Each number is 500 + 50 x the weight over its row's rms, rounded and kept within 0 to 999. Layers, rows and columns count from 0. Numbers have three digits each. The size before them is the row's rms in percent of the matrix's.

# o: layer 9 attention output (transposed), 64x64, rms 0.45, rows 60-63, columns 0-63
# v: layer 9 attention value, 64x64, rms 0.27, rows 61-63, columns 0-63
# up: layer 9 MLP up, 256x64, rms 0.332, rows 0-42, columns 0-63
# down: layer 9 MLP down (transposed), 256x64, rms 0.336, rows 0-42, columns 0-63
o60 106:545565450453482531454531392491497468363554473449559494554473511467456526500601542503482555441578450534604495507464453558411495554540533443488527521503506461483521445523560414544473399494480465
v61 107:476487470502405570449477517490543386467580485467531473459432600447471498487508494458497465530571433507548579476599430425447463537494407472500467476551572550495557472537509562524478540583469427
o61 105:512508478444505507503474486369483476430529442554378570518564575544511496525464471533473580484479540492493527559434418488444512526413498526519493462457428483439472500440494421487546507528648557
v62 097:492433472429544519501509457452519477485528557508428447516599439482519469370542556474525445450518570503470548529536413510602631538534489600486480513521552499519523398566537483505454502462454522
o62 100:587486539491428495461397456526538397499537558449527520515514528473571516460604497440379569494467590490554517441509539482580491543452523509565392557510463553505459513511545515476556509458437529
v63 125:577481527466573520513446443447505524454477503429598488421482572388572488451531506445531486583505532386455399460547479406489444464493429496546506468591486518500492532583497553495500452511476499
o63 124:506469454519437407532448544453560442541499490479477486539481579489454476391499527517556483458495531438418427510383478424459483490476608542525583474519432487447476572474505543590516501449588472
up0 085:568559484593429481503458432498473453479569491441520541599589482419488457533558540517463486423466541443523453470537468475567537469617536455475420520537510533599546490505441514440471460480411516
down0 075:459449591511512586496538557600479462565487476559525508504461440528494511463453552542479520543611487526465486417457528560473493455499574531512518395518496503373395482499505516503410458522601479
up1 109:523587588587433474492507574542465563488541523481455505468495402461493489500501455518564511541502492445541581434547484503586525469598473427515479447454555545514605558555498525553444556523424419
down1 100:457470534461536468490549432593456351494502461540441506595529505511515512461463548449552484416467500466470356527512494531580422477462532528614533555542494434477489469469542486459488434501461479
up2 099:523483508491394465526587486471554467492419474408526444477630476584499505503458557497473479472504519377464458464564440482464562547541472412471552520437443493507467497434494469578458515522499400
down2 095:570500585531470463471498490559419506459491527552467519435481420523501457556419510364495611494523529523416440474563490522503481532515442523425513465498616563514514533513452475464566517395465549
up3 098:431510543532498442590510546488452516479428612459523498452596496485569427457480548565482598472569506589561448543468495482478523502420443553508501589411510464460579467576526532494441505492514534
down3 098:433571489543608507464488551557509434562463475543581577524446445505549588558491479540450456390510556473573489522493591473588465526558516490476504479495496505516556630485499553466554500426499489
up4 107:505512532414528539482484522422515533511533542504528541548460496536508580410588496599501480531520559536438530468541499491507530494599406401466636487453491429513460479496601430562477493566526493
down4 105:426511489400523591453559551521387414442484426633509530477514507492438491468480522469501418523510403539441547456499507531492504418480486453557571518476543530504464490396466582484529505487469480
up5 092:527487512542373558497419500469583464499444534501527517423529579516529531417513595576539423494541462474591489505454488458468488495521456493487450610582537443476482492551609537518536464519529571
down5 091:497508469527627489557542606492458511499453469440541600670548518507460429525498494553521517518426520444515497505484532515424462507506450507562509496463412564601540533509480527496519460468555432
up6 098:475498558494433465477445429497411459494456544535519466562562424468535400553556452496386590491510483546602496462533521469526483567510483511445473543548454470539548451414583495441466568550567509
down6 100:469491515511521475472507485502562572496497536576444435541536531596528430452432516443496589493431571454568417531542582581567465527577481484514486557474505482473560489615561567432506503540550564
up7 101:501569439584636565564453507512555507428479413530508481550529429482503453522379454554499463493495569421499438480532569457467442547497457563525432563536521552560490478510536551477516548547457480
down7 095:591485478669411465450534589459496495435505518488508435517533532491582472530549510526444535482502489496511449469564557463533531529496487465477577450456498462470424501464412428592538456582459463
up8 095:416574524497535464522494485480514414509560502514460402450500457541554406558516452551460535520520567471551569449471462428379483543561390479561462463482465465554586502502451573527457534454498541
down8 099:547495530500559467493444506558457504406554521496478510499443475484543556464476628541518603489448563473524394476503458459580475577560601423514492464519599492444495516478498576518593464536530530
up9 083:512516447571482389488472449489543516466460484525503575541426531448452531425503510591467488497529589474474385496525473541451575480535469563400586511463489586507514451610551470451487450465446509
down9 093:464504480443492477531521530618471427467505579479589470496564574448526466371604465515507427459456511487528477447525535619555484569442543447540442521512485492512491554455490503499443556481489593
up10 091:479488495534475510473526452546502494481493481485483532532564540467413439635500422546530584534524488411425483457540587433483458544542455506561582470518506441544493525549561467539467442435451639
down10 095:553462454493492400438455548419455575499481517447438433531595468489512530576484577430613524456565519494516546488531499493474581468478487403465557591573456507494479525498557566511440432486509469
up11 101:536479513416334558495551531557562455453558526464472544521478407525477499523515463461496540507489579531529507560416531538445525535552499490481593451467452632472541589473468539539481512467515444
down11 101:462437471589484520523444577481552540528573503408535497412477496497507470584588505455496496505536551383536492523485471484541395589476416529514425485434533540444421538499481554533497470491591537
up12 093:580397430498436431480537446529530475488389465567577438537506502480508577469374446507437541502473566431537525486518454508437536537474516519443529545551445522589461481571460498537493474422479476
down12 099:388507608477517510528484589464529505450461523521563533539459492447521493595480464480481409428509423485447610497516432488595521497520466527591513517422522494510390471477494434539549497554437510
up13 125:489482488454491457548494494421523515436591555422525465509494548561492467501467506539480607438560445554557544594495466553494516523513517422413553475569493506489421425400421546428481583457509464
down13 123:540538441531483460540453520560503399558439432484579482494501393502435533470450436522521478477442491496617519527525450490450515465609502511466486457517500563376540545434464515524578515475591451
up14 086:496476472496465551595526453577489551536579502537553556449476505545441578536509384499450483427525534419521419514433566401472539498495489480554422432397534549516472475599537478469492508541519511
down14 079:571526523491447498533561484491460468483459473527413529559520460442467446473515572548494490536490410635371449451524559541503505507469436453496583495549555553487476581552416514571581462529515527
up15 112:524527556548488431442554536420548524380521530477550559499523473510499508466484559461461558511545415585397531544425458497410459505511548367475539546550507420556481551454496435514499463538485499
down15 103:514484543476497474548600432598502529575387578566470520497478559448526538457409503583485476485468536471384551490503486501559533553535468543481549530499499513462407466562522547480527460437474391
up16 117:468452498555499467537498482478593534498478551607493580524552492617460474496482396563473519489510532462440540529484495489449576483525543467476513467556377473564450438404434490412493558490496582
down16 102:532488534366523470556552443502510505517479525584480445477556556499654487486473531433618546441421510535460477535533485574509532515447490454545485535477525437559500463492581489431440496491414474
up17 106:501533487509481478513467483482431543463542610581512434487573426538455451509427492465486463596506499477554502562507532494539409421521524450439473441585502502512491374542443601549524510527416444
down17 098:519516444422498530540471540481564540500458548490558506489400456551494506457433555604496513532452617465413480573505522433528500530612506468452423550517432548512464521582499536523545432492469592
up18 092:499480602454493524454488495558434533391502572504520436529446511539537518462485571549444608585500532497458436469473538572529551480562459532597518575506443553549605521576549528503508509448515449
down18 082:479575438477488536524525531504453518495512511627523530572530440468424486488518526516492495511500533469499371462466533534503511565463367500538492465488475424530490589420547468549466527653536562
up19 090:428504425506399479515479505453498416467493524550532482569530417421433521492603484504590435508496532509522586508459488509449564504526446515505473398376411398467491521493500492561535471537522511
down19 094:471538506505499596499636540514446470543413403494600543465586487483509484552493494463480462566534465544401479474569495538520480469542507539491443488509513498530483557498564466473563544453656526
up20 101:534473534526521333411468472507508486446459513530591453553499438424497497490523494507479472459424524525532588445446511545501499450545521490525484544498369552556609485452394487470538466506468475
down20 107:471521465536540521487633530485538541514415611502510504512514375450540495613411431448466472500426546560519534555542496513500536457445405505500443484513515471498470497495498563591476573469442533
up21 102:392450499526525493512528483411512488439513543577487542400466472465521495568519471519530498478470462477527511525548439621525470546560403503568601516468498451525623587461473516473577515417505509
down21 105:535424608489599529514512410495462462615472470512547512562535477518528527526588499471521503548460515540508493584536482484530514407501508523550530523546423583532572354496514456460456498557469444
up22 093:474500429484576449394485438470433469634411537391501514540484535446497519520462481426510552344516516487556565500438545472481529553521456562488423520476474535491512516459452503492562483484520508
down22 093:544524478586445496473462555495597476537521533465547517588549519506424453354530529468561537632512515452455461480527513510531468535565548461460529445596585538406455480506507489469475502447468511
up23 109:384544474464471449568567439487512477429514605464523499482470467509538497529493575437438572423493530486561460450505502412512452526551481460573504518423488392559549580501474464484597464440515534
down23 134:486583509412559453540470530523481480452406450506537573508468567492536507483490605576514543482489508516532585542574455508536535503637465531536461547370495502577555547471424460482519456527496457
up24 098:465412566574483410459481432507470468479435496500424494471498499408536424485534505486544516448495425568503517528489457591516516484560441489492491543483503463526679468435476445439525497517604479
down24 102:490543510447513587471458542457567488491495545421521471467507614545464385422494531515520522537535457485415433551603547429519467491416525478517480547516480448527571465558471479395558457510522419
up25 091:493496476590483466486505480561590481528509434495503466495589509529489548579436451545457581596464471468479469543477546532494584516484562537442583554512467524622497446479438474548458489612445580
down25 092:529471503470502552445585569471519478532474485413514440483400584508575485504462486455549496520451451448495482459517567434527491589572455438539520517487405492423411465513470550503601554485389472
up26 109:514493539506489411492477507506424427481426560443511421407544400442494430511506483477538431502566487561527561469467556535438562478548533456454524509493534535569617481523389518505481517492539395
down26 106:479490518464492495483514457581443488546540506411528589537395402468513477446419462499535583458388512542499567415472543526491487467463459479493551531465497507576538486542456570582596546438484556
up27 087:463485562551497441558516458439486560528477431550562558569600555532458462517527545564571453474467469494500463587550506508541394551461462500392521602471452511507578431540510554485559517527529561
down27 096:461413557546482492389518477517524457614544515454502499498519503491510533551580581515463460608526454486575431489476559395497584434524455449509480485513556527451399515523420457530548466515514438
up28 110:482417516498446454492528475556446503572414514523419506534485541471496478456447524544542464398516599448480494390500516440523453481511535567417544571492428583551454492480541579547551535401477459
down28 105:461455583506616509552536490542465490491401469513525433438541497485606472606472481434560456452471453585550472482486479572577465488430538442593529482488528557509467533527528512469485500441399464
up29 093:499433568544533464548434461477469505529485547507426484434546565502509492525511548506542544470610476551531478504498636484544478463435400442485578454615562495585464446489389494523493487487542491
down29 100:490429511454562457515476515500480406584483467471508575460464547441524393576440559500490531401520528527491591576468483550466446500423471482546514472467497464570495573481525452533455579528405590
up30 087:512484435474491499423592448519482567520514495516498536499536512543537520454487491500593453479472404635488572554447466513524481510622398479489410550534453573448505507419525427473582508538520504
down30 089:555510456537519481490519471438457503525526523520529481468510495598478442545504495569532472471428560468425408541569514542529498414380449475549457561435475592485529395564383543523433507501462516
up31 109:554538461514551418403612554457528565495504559527431507461568469463583528498454482441572528548520522431461520527429454534574547453574444463505531431458436525527517564588468528457480492456544562
down31 109:489531423493463551452500508520545432485470513460419509583449536509567515446482572511394415529437533568501536457568555588543517499423453563485540567458563548449417518464422505509502454499486399
up32 114:483358576520529474469555514538501521421512480486451505480408578501437528442474483464510560511549492455542451456567515541398551524518416506403435545507554547441542498502541472568588504413529501
down32 117:522545516489515494570379416469495517418490413466471482516518523484439555472576524426502468504462557481537420541478487562534509551560549464435508558454449536506469386545589534438460445546403540
up33 101:462417535562472562491448406543479503483602455529472531503530425422523565489552468520406543474499473432482587526457465579473512443543439493574405536444427453568576521545494482565543503507472486
down33 100:440456444515465482425484574508518465515472477436429500504441549537503424497460547483525548516488544560533397500452444468532464568424461465523402511551590461565403556554559571504510477506615539
up34 111:395368613568540505521483457522400465559495532453465501500578510521534495491450396532461443512494507578448542536555576434521450522449515446570489505494519504520528453409497555529509477547548449
down34 124:493505432461519515517424467462540533528470551549527535437492540460490642482550568453551524504519515409495443502457477609534442588567508521526603495504435482486461508560561449584546557416464535
up35 093:541503507481489400529485499504451468488513521474497517347575474392507489509551494443450539485560453490521575526538498480516531529533492426471434606559562500567539464500442616450469566439482582
down35 099:420541486531397553446579473518424529521581486490463362528473519555461497429409431536515565525495472565478512499522469533505458447466592462492512390484489498450444548542546449472515569553526456
up36 096:561516523521475502403517415411483472435491463503490517454445531491474542512490489491563474454536549475487563494543510505463475595576502413552510477381455403496469493434561462588576521479383436
down36 113:620445492536563552536522534521449497552545468470533522464562594541398483499484442355491514462461526620489434512432552553560475438507547534499483503450477445508536548545535496528585448526501511
up37 102:538548532482506495511509535513497605432488574526468601396483482547424545493436553489537524475588511451461429434466449514548499449598389484464553429568544496574506487481480454492487429514577464
down37 114:429480473486494632469469469452426492465527548502511383465454464495426544425595503528493563528407546535463547513538512527562537544477506559497457562495511557401435535472520516486540450388449521
up38 125:470418497405536563553562471398498580476517451390545516563519428522566485506442531510517517430475517561538541515453476451440470489556541530525622514458523492435452501431505489562421578482533530
down38 119:525513557582546485494402517492503494531373512501566512498540513478573417526542461488472489469516518594564490419516466528543472610475605546571484509468533531498482471440471487604482558561470398
up39 118:536583561489493549519490485582546473482564500509516629466534499505562537536563501512469548535485546506556444481382448416509597390591465458489548512474407499517475567422474466548486471496501450
down39 100:512543477448365525417543450482524488529462563493471467579526575499536460430473504437515477477476434424497577543488498540444542524439425438497475485553564476440473351469523492515404479525482552
up40 099:354504434570457522574446521567508427563469504459421431488530503537559495537461489500416507497575577517572482525460505489557493493429509425466512512556463507553509481483387494586564541470531559
down40 088:530428371438490537480475546458525460567487493489524451508493598438470508589554504469508530623497523526471443538504462528479493568478497477433543480536555490524547557614397441494515611536518464
up41 102:496517476420533524472538505511463523496519568506532409431508451412558463571494385532509530401555465473523500527494508514500536538530514560434507514394506575515559378494544487517395463606503551
down41 113:411547565515517563532568448528546451474466496463508468340494529485479510420469499463482450544474575482450557512492563484526560558452508440456495445550539519414487632492436445443526471560490462
up42 086:484507494484438509555504529491512545455491518591502492457533461580431521519555366562473511577501612510552467543462483461425513450552531502512562421426611577465513519540543479510454585569442514
down42 094:489464573542493379522485468634529475484479489567438462630474467532538535480544518569501543505505431514422498536505484540509494450448495571509552506505539485465521538476388527565447565617474463